config.toml
hidden_act = "swiglu"
norm_place = "pre"
norm_eps = 1e-05
rope_theta = 10000.0
qk_norm = false
attn_scale = 0.177
init_std_up = 0.0265
weight_decay = 0.28
max_grad_norm = 0.5
warmup_steps = 397
batch_tokens = 32768
max_steps = 12598
Each number is 500 + 40 x the weight over its row's rms, rounded and kept within 0 to 999. Layers, rows and columns count from 0. Numbers have three digits each. The size before them is the row's rms in percent of the matrix's.

# down: layer 2 MLP down (transposed), 640x224, rms 0.0432, rows 589-607, columns 112-223
# gate: layer 2 MLP gate, 640x224, rms 0.0469, rows 590-608, columns 112-223
# up: layer 2 MLP up, 640x224, rms 0.0457, rows 590-607, columns 112-223
down589 033:492555536488462491587489564476450505473482481562547467508538578516540521532471445571516485481535518487480492521576579581548471524585540428456475510456476463561476513503588497510570475582537534560483519449522471490448466495533489492502514506565490455517482461526477481520493476551554462434533564536480494494564404501512480472441514413466
gate590 054:475468518502516491502514553511425524450556518506485509530436479472507514523522447539504521543524484536517503471464493516468507422424479508519485508420516531459496486508516502526523573508490547539517521494505533460469601451557385470495456526495466546393447461538540454467511512565484468418518507466566514528484529669515491509551439510531
up590 060:467530516530496503518492492512510555490488490503475468423498487466490524443508475472527436512477519537483446492639481503478508483561430548509465480510401481512505447499458433496477441520671472546506438513539442508580496459424516472509513534513537472431522485548535444534481499527490452447501425514493537459528393575451540385499553486453
down590 051:484488557420487476525552485426520505474515543544518460515497443559452529493563572531478496472475518446525507470522527441475578473548492524504459524546478495503424482478485435501531534433552473535496466510545520537553535512465555457460556550417573495445508455534474551511528498607486462527556495455500490517524482455561507488534522399476
gate591 136:495455495440508523502500496471493413468487411482468477526527518481488455551435590505491475511442512459500482490519492482489531504514468524511493516561544485471521499553488510535476489440459504525473510469597504483544495518493498459483514488470464546531535490503466540472553409547486520490482527455508537441436406490581470492535494552470
up591 134:468490487495564497517458482519527462480455509452552489558517530485536427475496468456550487492456514525435430501503411558562423484471521503506537494527431523497457525492490497518536541441549503535545501468491386552543585499487544547521466572500514480410494542487435506528580512462552446526531511522568475508526535426538492500456543560446
down591 148:473478455545531449514475535486525575494427570506531542487461490472533539436588426486507499480471549531500471491471481510483487609472487465465563499465451478558482594503485445456498513490511520438517455505439476537454574476570495521477464472498490490467528480474549502481497612477516474559546487574591447515490573433446485493479565532496
gate592 090:486522467542500540528496600581452486528486517466521476441574506441494490471479507517495521558536550495447433494492537446406567514457516458550470545447567445512522536464450527537509464515585462498502469477473455478481462545504588506501540430549469525551541491480464504482528488583554521556465463497448547460516532549465461516523518497461
up592 095:470487543489535496533498503484431561491496483539497463518556547511459502455472497532524458503437504443431528449467562483381536469533558530559390537463492491472486492507545501545454475460582465476493459439475451496552465553464519482512499471472519523577522409487459468502555465544529523486539520516553533510393487484503424539488479562445
down592 099:551502511465529464638476488483474470464481508503487445537490445531477543440456550531483495446634477473551484499525504495547486545550545500525506512585507488519398495550533470481514496470509482455559465510537530570464533459461403486489475533536541529462478578534487507447453487522428504523510516492522506532553453561439452504524501458570
gate593 129:487470552540542476480525484437420496486562460477533474481540501578502473462526480474490626509478446438558485451604546596498502479483481581526515420489472503480486492503504475482548463500427482469485504513502526463494477507478485553511504538491472535568426489497512498518528480573485523422467467516444565487514441461479494418502504567441
up593 124:485476518495481495491495471540557491535506540518495545533472503546442488478508556529590515523480479500565456464468530452490499526477533593445520520450521461462510512484477505472521518513455562491488540444566474461539588531478479488530471547474472510463505410492513475513461509530493477530436473533580489506605575511494453532561522522495
down593 130:546447507432504471554529485500564507436569536498534518502518554508471480445558487536485513518481489486543464498510542516542495509503476577451526484475522467481553497480481515443441535507489486487597471443544487513481501530449459463478442445567487509535525427505501532515538492540533522492402479559462568438553475566535582495510525532501
gate594 146:523469469555531459479497586506507501519492469540487521437502464487445516572528449445547418496477595388551489484588555503427466513504412539528427499555484552519527443457555506471560526529511560534500409460498514491467509526496539509438520555494495436531445522463486526489496534503449507535510562556572498505490487570507492499496497462455
up594 147:535517461492510555549527403514485517449482549465519494539483538556531502436499556530454526438469511611444526519460464456514518470473592519425549472478542513446475533556478478482503487461500462516499546576509467496519565533486408489585483505437506554452506496508531461544456433532488425434492430476462492566526470406497456495458487486490
down594 126:528536488499515475278502522440497485455535514472564473493479513562460531527448534534475485548427570449473556465505556500529437487485490478504429516564478544467462498440533506488475571541502464472370484479474469535516470521505489520423481513477438481567448543505530459573506478514452542490446491449605489491536484536505516498449465475492
gate595 168:451449431473442519469516523511534519477475533526549458552444462540462499536477449503535514490525479453557421463492514479543539508429496464494632408491455482522483458450496476525576473470475467518513545533483529499500625554505497543440506655503509566447461512479496534480541492490510501571511512480567489510500513507475547495479532491569
up595 160:462445451439433524491500512460543501474467524517589469544450477525470516549483459493512498501507472448570418461504498511534576515438491471477588423481450478534473493474483498545583466494445452533528574511487529505486604557489480555412516620499510582433434511460487539478547488478508515560522484458579450494485468447463555506447518497584
down595 141:467518493505513441842509487521455506423532492536501518505482495565524458520449539487514531540451506472526515482514483521522508513533520542510484447497492489507477454525496491499505441436483467560675473451554482464503468547517528545457557473547489524545508469491470525536487508507524567477489473478482507503470498489509468513509447479495
gate596 046:477499533456534559509514469505524530534560443585518544418537467484487484462498500506371589480458502492515480514505529604502528483510539560523571462538522509483484485486473508480562485459470512509505491483473525458518469472504531510487544491637477487510500527461523498452507512563542548504496528418532595511514513579497522580493447527451
up596 047:504464489569441511493471452460414561486487421505484530474475504462450487492465533522674493606500509470429562459462531436550451536531483483504476469570481512487467484477506495485536456504596506504501544460488481512510420509536561549468482460435478486481531542497506629485517497457532507527454452520519540530539481412529530458576531518466
down596 045:523520575489563483449462493543493439500494448581538561522520441577455515514514485541510482525548446500498510563501451502494554499508545453516523580546481534446538503473504491524452488418531497573544472421479530554562448477466468515453445467411496526451477495478476496524489560522488528539513504550592516561488512498487489477456462513421
gate597 037:473527526483509508486502497508575471458498563506549455452480474473526510482510584539418409458474524480470513532587553505570507516446494560493467502523458459508526475474480458502485456474474494515502537494505503497424490544503537425571517512445515462529510485461516524540502535503435476503499397571443505490493451492485524500577529558578
up597 035:491497520525545483476487498522547501471492584376544477482541566492527505470502556469498537492511558509495462496531519569523500542528468467506542426524516523521489454477483502437433518500520595463517575484495493500483510489521514500481469514503505496540582466418531606387523528497471493433516440550494499496503420406481579555492512517488
down597 031:518607516425483466574489456464515519486454477553516464462450479547493526536437513483528533410456504513445421464492494518463464497477459576491440580501533493466525529550516545489486539416501449499513543518469484473529509499477403464483453523430485469508538476437493455517405500458507536470508468520456522478476451466537506534521529540487
gate598 123:533476598604507515514502540511428483513547471508439491502493499534483521444507507551512431515437465508433516528504494466429445526507521578522417516478493485421452433515594492515564538517546464554476531470540549498561571458493553536546464501487512519504570447517500547566519543464475503509496462552437531493546490496493455459481507443370
up598 116:472494420481489466461509461438545504524502484537539465427469455521486483542488449478544524500518456510524470464438471557587511522465488428512616532504482526567540531450450489484469447469540538474506582522469495535498491581487507448526461541514490488529428501468546511462497505536522493476491535521550425554479510495515540540498442569545
down598 119:551475503458472510222541544485559502526537495503515458462468489490438472450495466543495513516437430520513420481501510493520475493509499495452502564507481552474535505515451498496478469517451519504352500431504443537487475484471491491584395565524559511482500478549538559513473498544490509489461514492510504490490527492485559525503496467502
gate599 115:503499465511470425576511515508502522468509466523524546509436439483499485520522511484529565490597498501523454526555523537487454466535515468518512543496507459562448512532501539480455527514445468527500497516389535542494516550477484578508460516573472471525403492474434488559531526481543472568539505495518553507549486481391447556523558476457
up599 105:514438458524555555477456498501529493462527528496514445510510553516463434504489497465531475554483473503402603467484508553577410521617470525456473526495520551474502485442471464570484561512536504520542515544523458513547511557507536506519508548497477454482554530471522493481492481467568511489404462515502456444510516507537556535489474529491
down599 114:473511485483479539628562483521504495537500514461488570553518479481538486565438566523544498517426545466536467592499482451488541485471529475558550486476450419508486478494490559517486436522487458494497513448488510507482460487515533524517531509488502527504487506537477503487549494481453487482538507484497546562472486474535516479509500514496
gate600 040:518471472493477487490496523508496492488529486570505484516491531531534488543499463512356459503481525517510472504523537444534439566452516477513445473521448504493498517529477456461467500528486515442500521525481505551556469473491495549546533547477479510480494508486436437489472484453491513537555517604407484499514481428513431489492521466519
up600 040:534504477533492471490501551585453468500592521489569482586498465479508490476535532506641535485462518524520506552404487493530494507445552476518526459537494506456477524518528468493459428459373520455523382545505509499532521553493486475450500526526491547537522485465456483483499483562473498470488492557511486519514506365506534543495503523469
down600 035:532522489498494483451511480508477537557514469510482510474541499513492457470567537495529459534486536480504590477551455528437433467551465433490534485473459541537457597546488499507535469429536570432483618543493511506519468486499559488500484506517496496417551514511453521532479501526460543497511504449520451427558520521539486483474463508530
gate601 031:502512571519524540527498490464484518458489529514464493428434512413480481487496471486476496398469500596535545481433479469476518457493477498483507516468513435471484496460483478471567492554462491532472517425484490501532485482481516452505483547511485536450527521511470634504436516485499496489558517507550528531449528571476521493439520502537
up601 032:460478505530536449510505503521508478486493460435512564596500497570477487528527471494572502512469541514492434498564485565507518546487452532507483409439538514520443519436511496518501424525530457466508490567478435485309481517522438465578507532479532544505497481506551422463502469481513468496490526488551486531408447643500454472508564483492
down601 028:529474537509614501445532506441530498477515491489523497528405526502432481561575525495495489494402522509485482472490447473492494474525461501497476512471434424445460515471495475520578553483501482486487506492471573498500462461473564514536496478513551504444430484527525498486515516483427450490522476506495479484520485484479461436563482467441
gate602 038:415505516502490487512493444428445562488466524467484496543485544584514516526485466532457559453554516598462562481481488556513486464466492532456461517479573452508493471510511506432532538487550465430489523491532509469392482525485475522529547469469543515486464563443488416478533469492500458431517455435507502529467474535537509478468551503561
up602 043:537499499448492495516512535432615482475496462460493512553544501418531527518498492523366544602504537408429489474428538485529495486531501498458465436431448554477445495541518547498479470500549433490508505512476522475600460522532534486536501562535552495534486527552490511542522507493489476497488477457495512511455488447500505463474529536488
down602 033:416462454541492522342537496488504494533537492527488499540521493432489452506532513470532489491421503502515505610432505483457495536537503493445539553513426584524545441412512517505512488519500464441396524451474505508527492473437499467528466531494449497493581558552530487525465543469550536494465482572528487555523512472474433472474561528487
gate603 039:387517483537563534515495513437390533517521462449489520364503543459501487516502469523338559436510463575542519524398568499458526442444499524498503479542483500472464523501522530472580512512468468504488564462503527517499535511496498480469475433476522535453498470460509510464534521505525511463514528592490527503467548474517612497497448475534
up603 041:495523488449499486506539487511503519465518541399552511541489503469496521521516440488451559461465512548496552517497519481472442511476493487513526523538513460517450507495559500450522512515453479407495556452479521476456557513497502442511458484457522513472575535421465426524507518460482526496542547446538484491487551490510549404503433467546
down603 035:455561457469448594554515455598512435444500498505473491482509509481592486494500504413497509529472498478511533498506555506552493515513470482546513407540527587426532484502464457415522516454451581487531559467506485441503478437513471505548499454598530499507487450428491537527490557525520561524469493470483443511489525493538433532525478468490
gate604 133:535483572542492467496520559514507469549501591527538507545431530480521506521516445485508536507529497539525474548503420530526504491547475474546492499444454459567524444524490487500465524508469475422473512521519502487514633532507483445440523490479567471420463501513505500522498523435544539540491612443508465487494636470472486542454465459560
up604 136:487591476558493534484412487557512561562429471497519570477572504450516495512466540538462489474491492545494432416475550511535444558410570497487522518415507476529503517470482532456549469567583542607488514509528511486519498496502505495537500474538482553498590571468495543503485501513543489510460439486413477502576441429505541429543556554452
down604 138:479355489448455534428566500479419484509480516446467482482482519516556510526516539506546459452447556450517624596445474446485484489480461419504520516519503565508493575424471489561556490506466468475382486566502480528465486485520467572521542486454526415560582496528493465489476475503544461495522541488568465516496546432560511523482516558461
gate605 037:534545459486484488465533505475481497531520536532450512486499503508505519506516557414416484488460514513444481481564530484496531473472541525507535425465476458456493560466503426498417510466456552525488546500523486516507496553498513560544477510550511485543450511506504590473536529514505544521459480499459526545470474515497510514457366494512
up605 038:514507458498510500514474550560451526514558551486470470492461503465474515520529514523599491519431535492499513571454514443529530519431508563439505501545437565547512463476472452444413518491506535631510487531523576471535486528496509466579531566523550482449491491511532514515462452464532552508490488506499494528533450447554623496520570487491
down605 035:510478478577513429597494526500463492498480495475526469504492556464529447552483540510535506474531526455501548518456460558548463480483469473543511536543558515474548462504522569547471574479473490556459504450514611483496441511482519533552471421478451540506406476450467550478496413442571457551546491540500525525505438573487470507482488453506
gate606 149:549452509530509550479475557460485533546556418463451563494447511484596499532523509536487546440465470532521472481483519486460443468496500480480506494539549532465558439503625533514543466488589526463515513598510463509572515413469446497452509562419471530564598505485519509442530490569522492522475545556552485511521467452417524506507483509441
up606 151:589435503497511535471482519448504565558549433481427575506427540487553506580497548538508540465445501578513450463509484421472479466459529473492525465518516501492544441524596519488543454448555536463506468557537456494564561442510467490442501578465452530538550497486501505408512510561514473544448549587547516508531480458462557508533480509473
down606 140:479527572516479475571434530488473523549504484532483560463449527472485463553466566537515535461453483531506471484518503512519496419506476524528491500506447431504536493558561516526502494490549508445641452539505485481546450467513487458451467488469451522558487517473471517484508522568485450545384472540579531564472490517403478533496406542501
gate607 063:520523500517469565526501495524425439502516482470477541440523579488485500507464545514425558425507526477541523542511438513453535461588492468499438483480527490509498476514522538517494497496402531480497458518514529533440423455558424508528508469533505485453544480488544515539453502557451491483531429472445530498534404457538536468561436493442
up607 071:547490486447468485480502457510559474492472364550549523610520515469482483520524447495522450529456494509451458503557550446499511482525514446508522522545405503492477485474433521448488497479566459504517477563469444490575474582494567653444483534494470438504494525487474511468513513478505602549470527552512507516503499419529515513475514513593
down607 067:540478502484542525272417525506526522482552446455491501493507490476547545513521469490530502529527496565443530472508521506536560542411582544490487480463501479465474467513493474451547510524503470495449463483478459493506515497441466501521429478539491543518553543481500460471539446464492532459471472527518466531531538532466486559501462476469
gate608 038:464505516476540517488502461525452549466485452516520498536524502457429538485487514450447523550471561507542487452408485482560487508485496453474469487494465474525533486446466478465416464527483471582496643548502446469457461437484425506486495501533505468535494533577446536486514531518530506401525456556501529447490470436500642491534556484534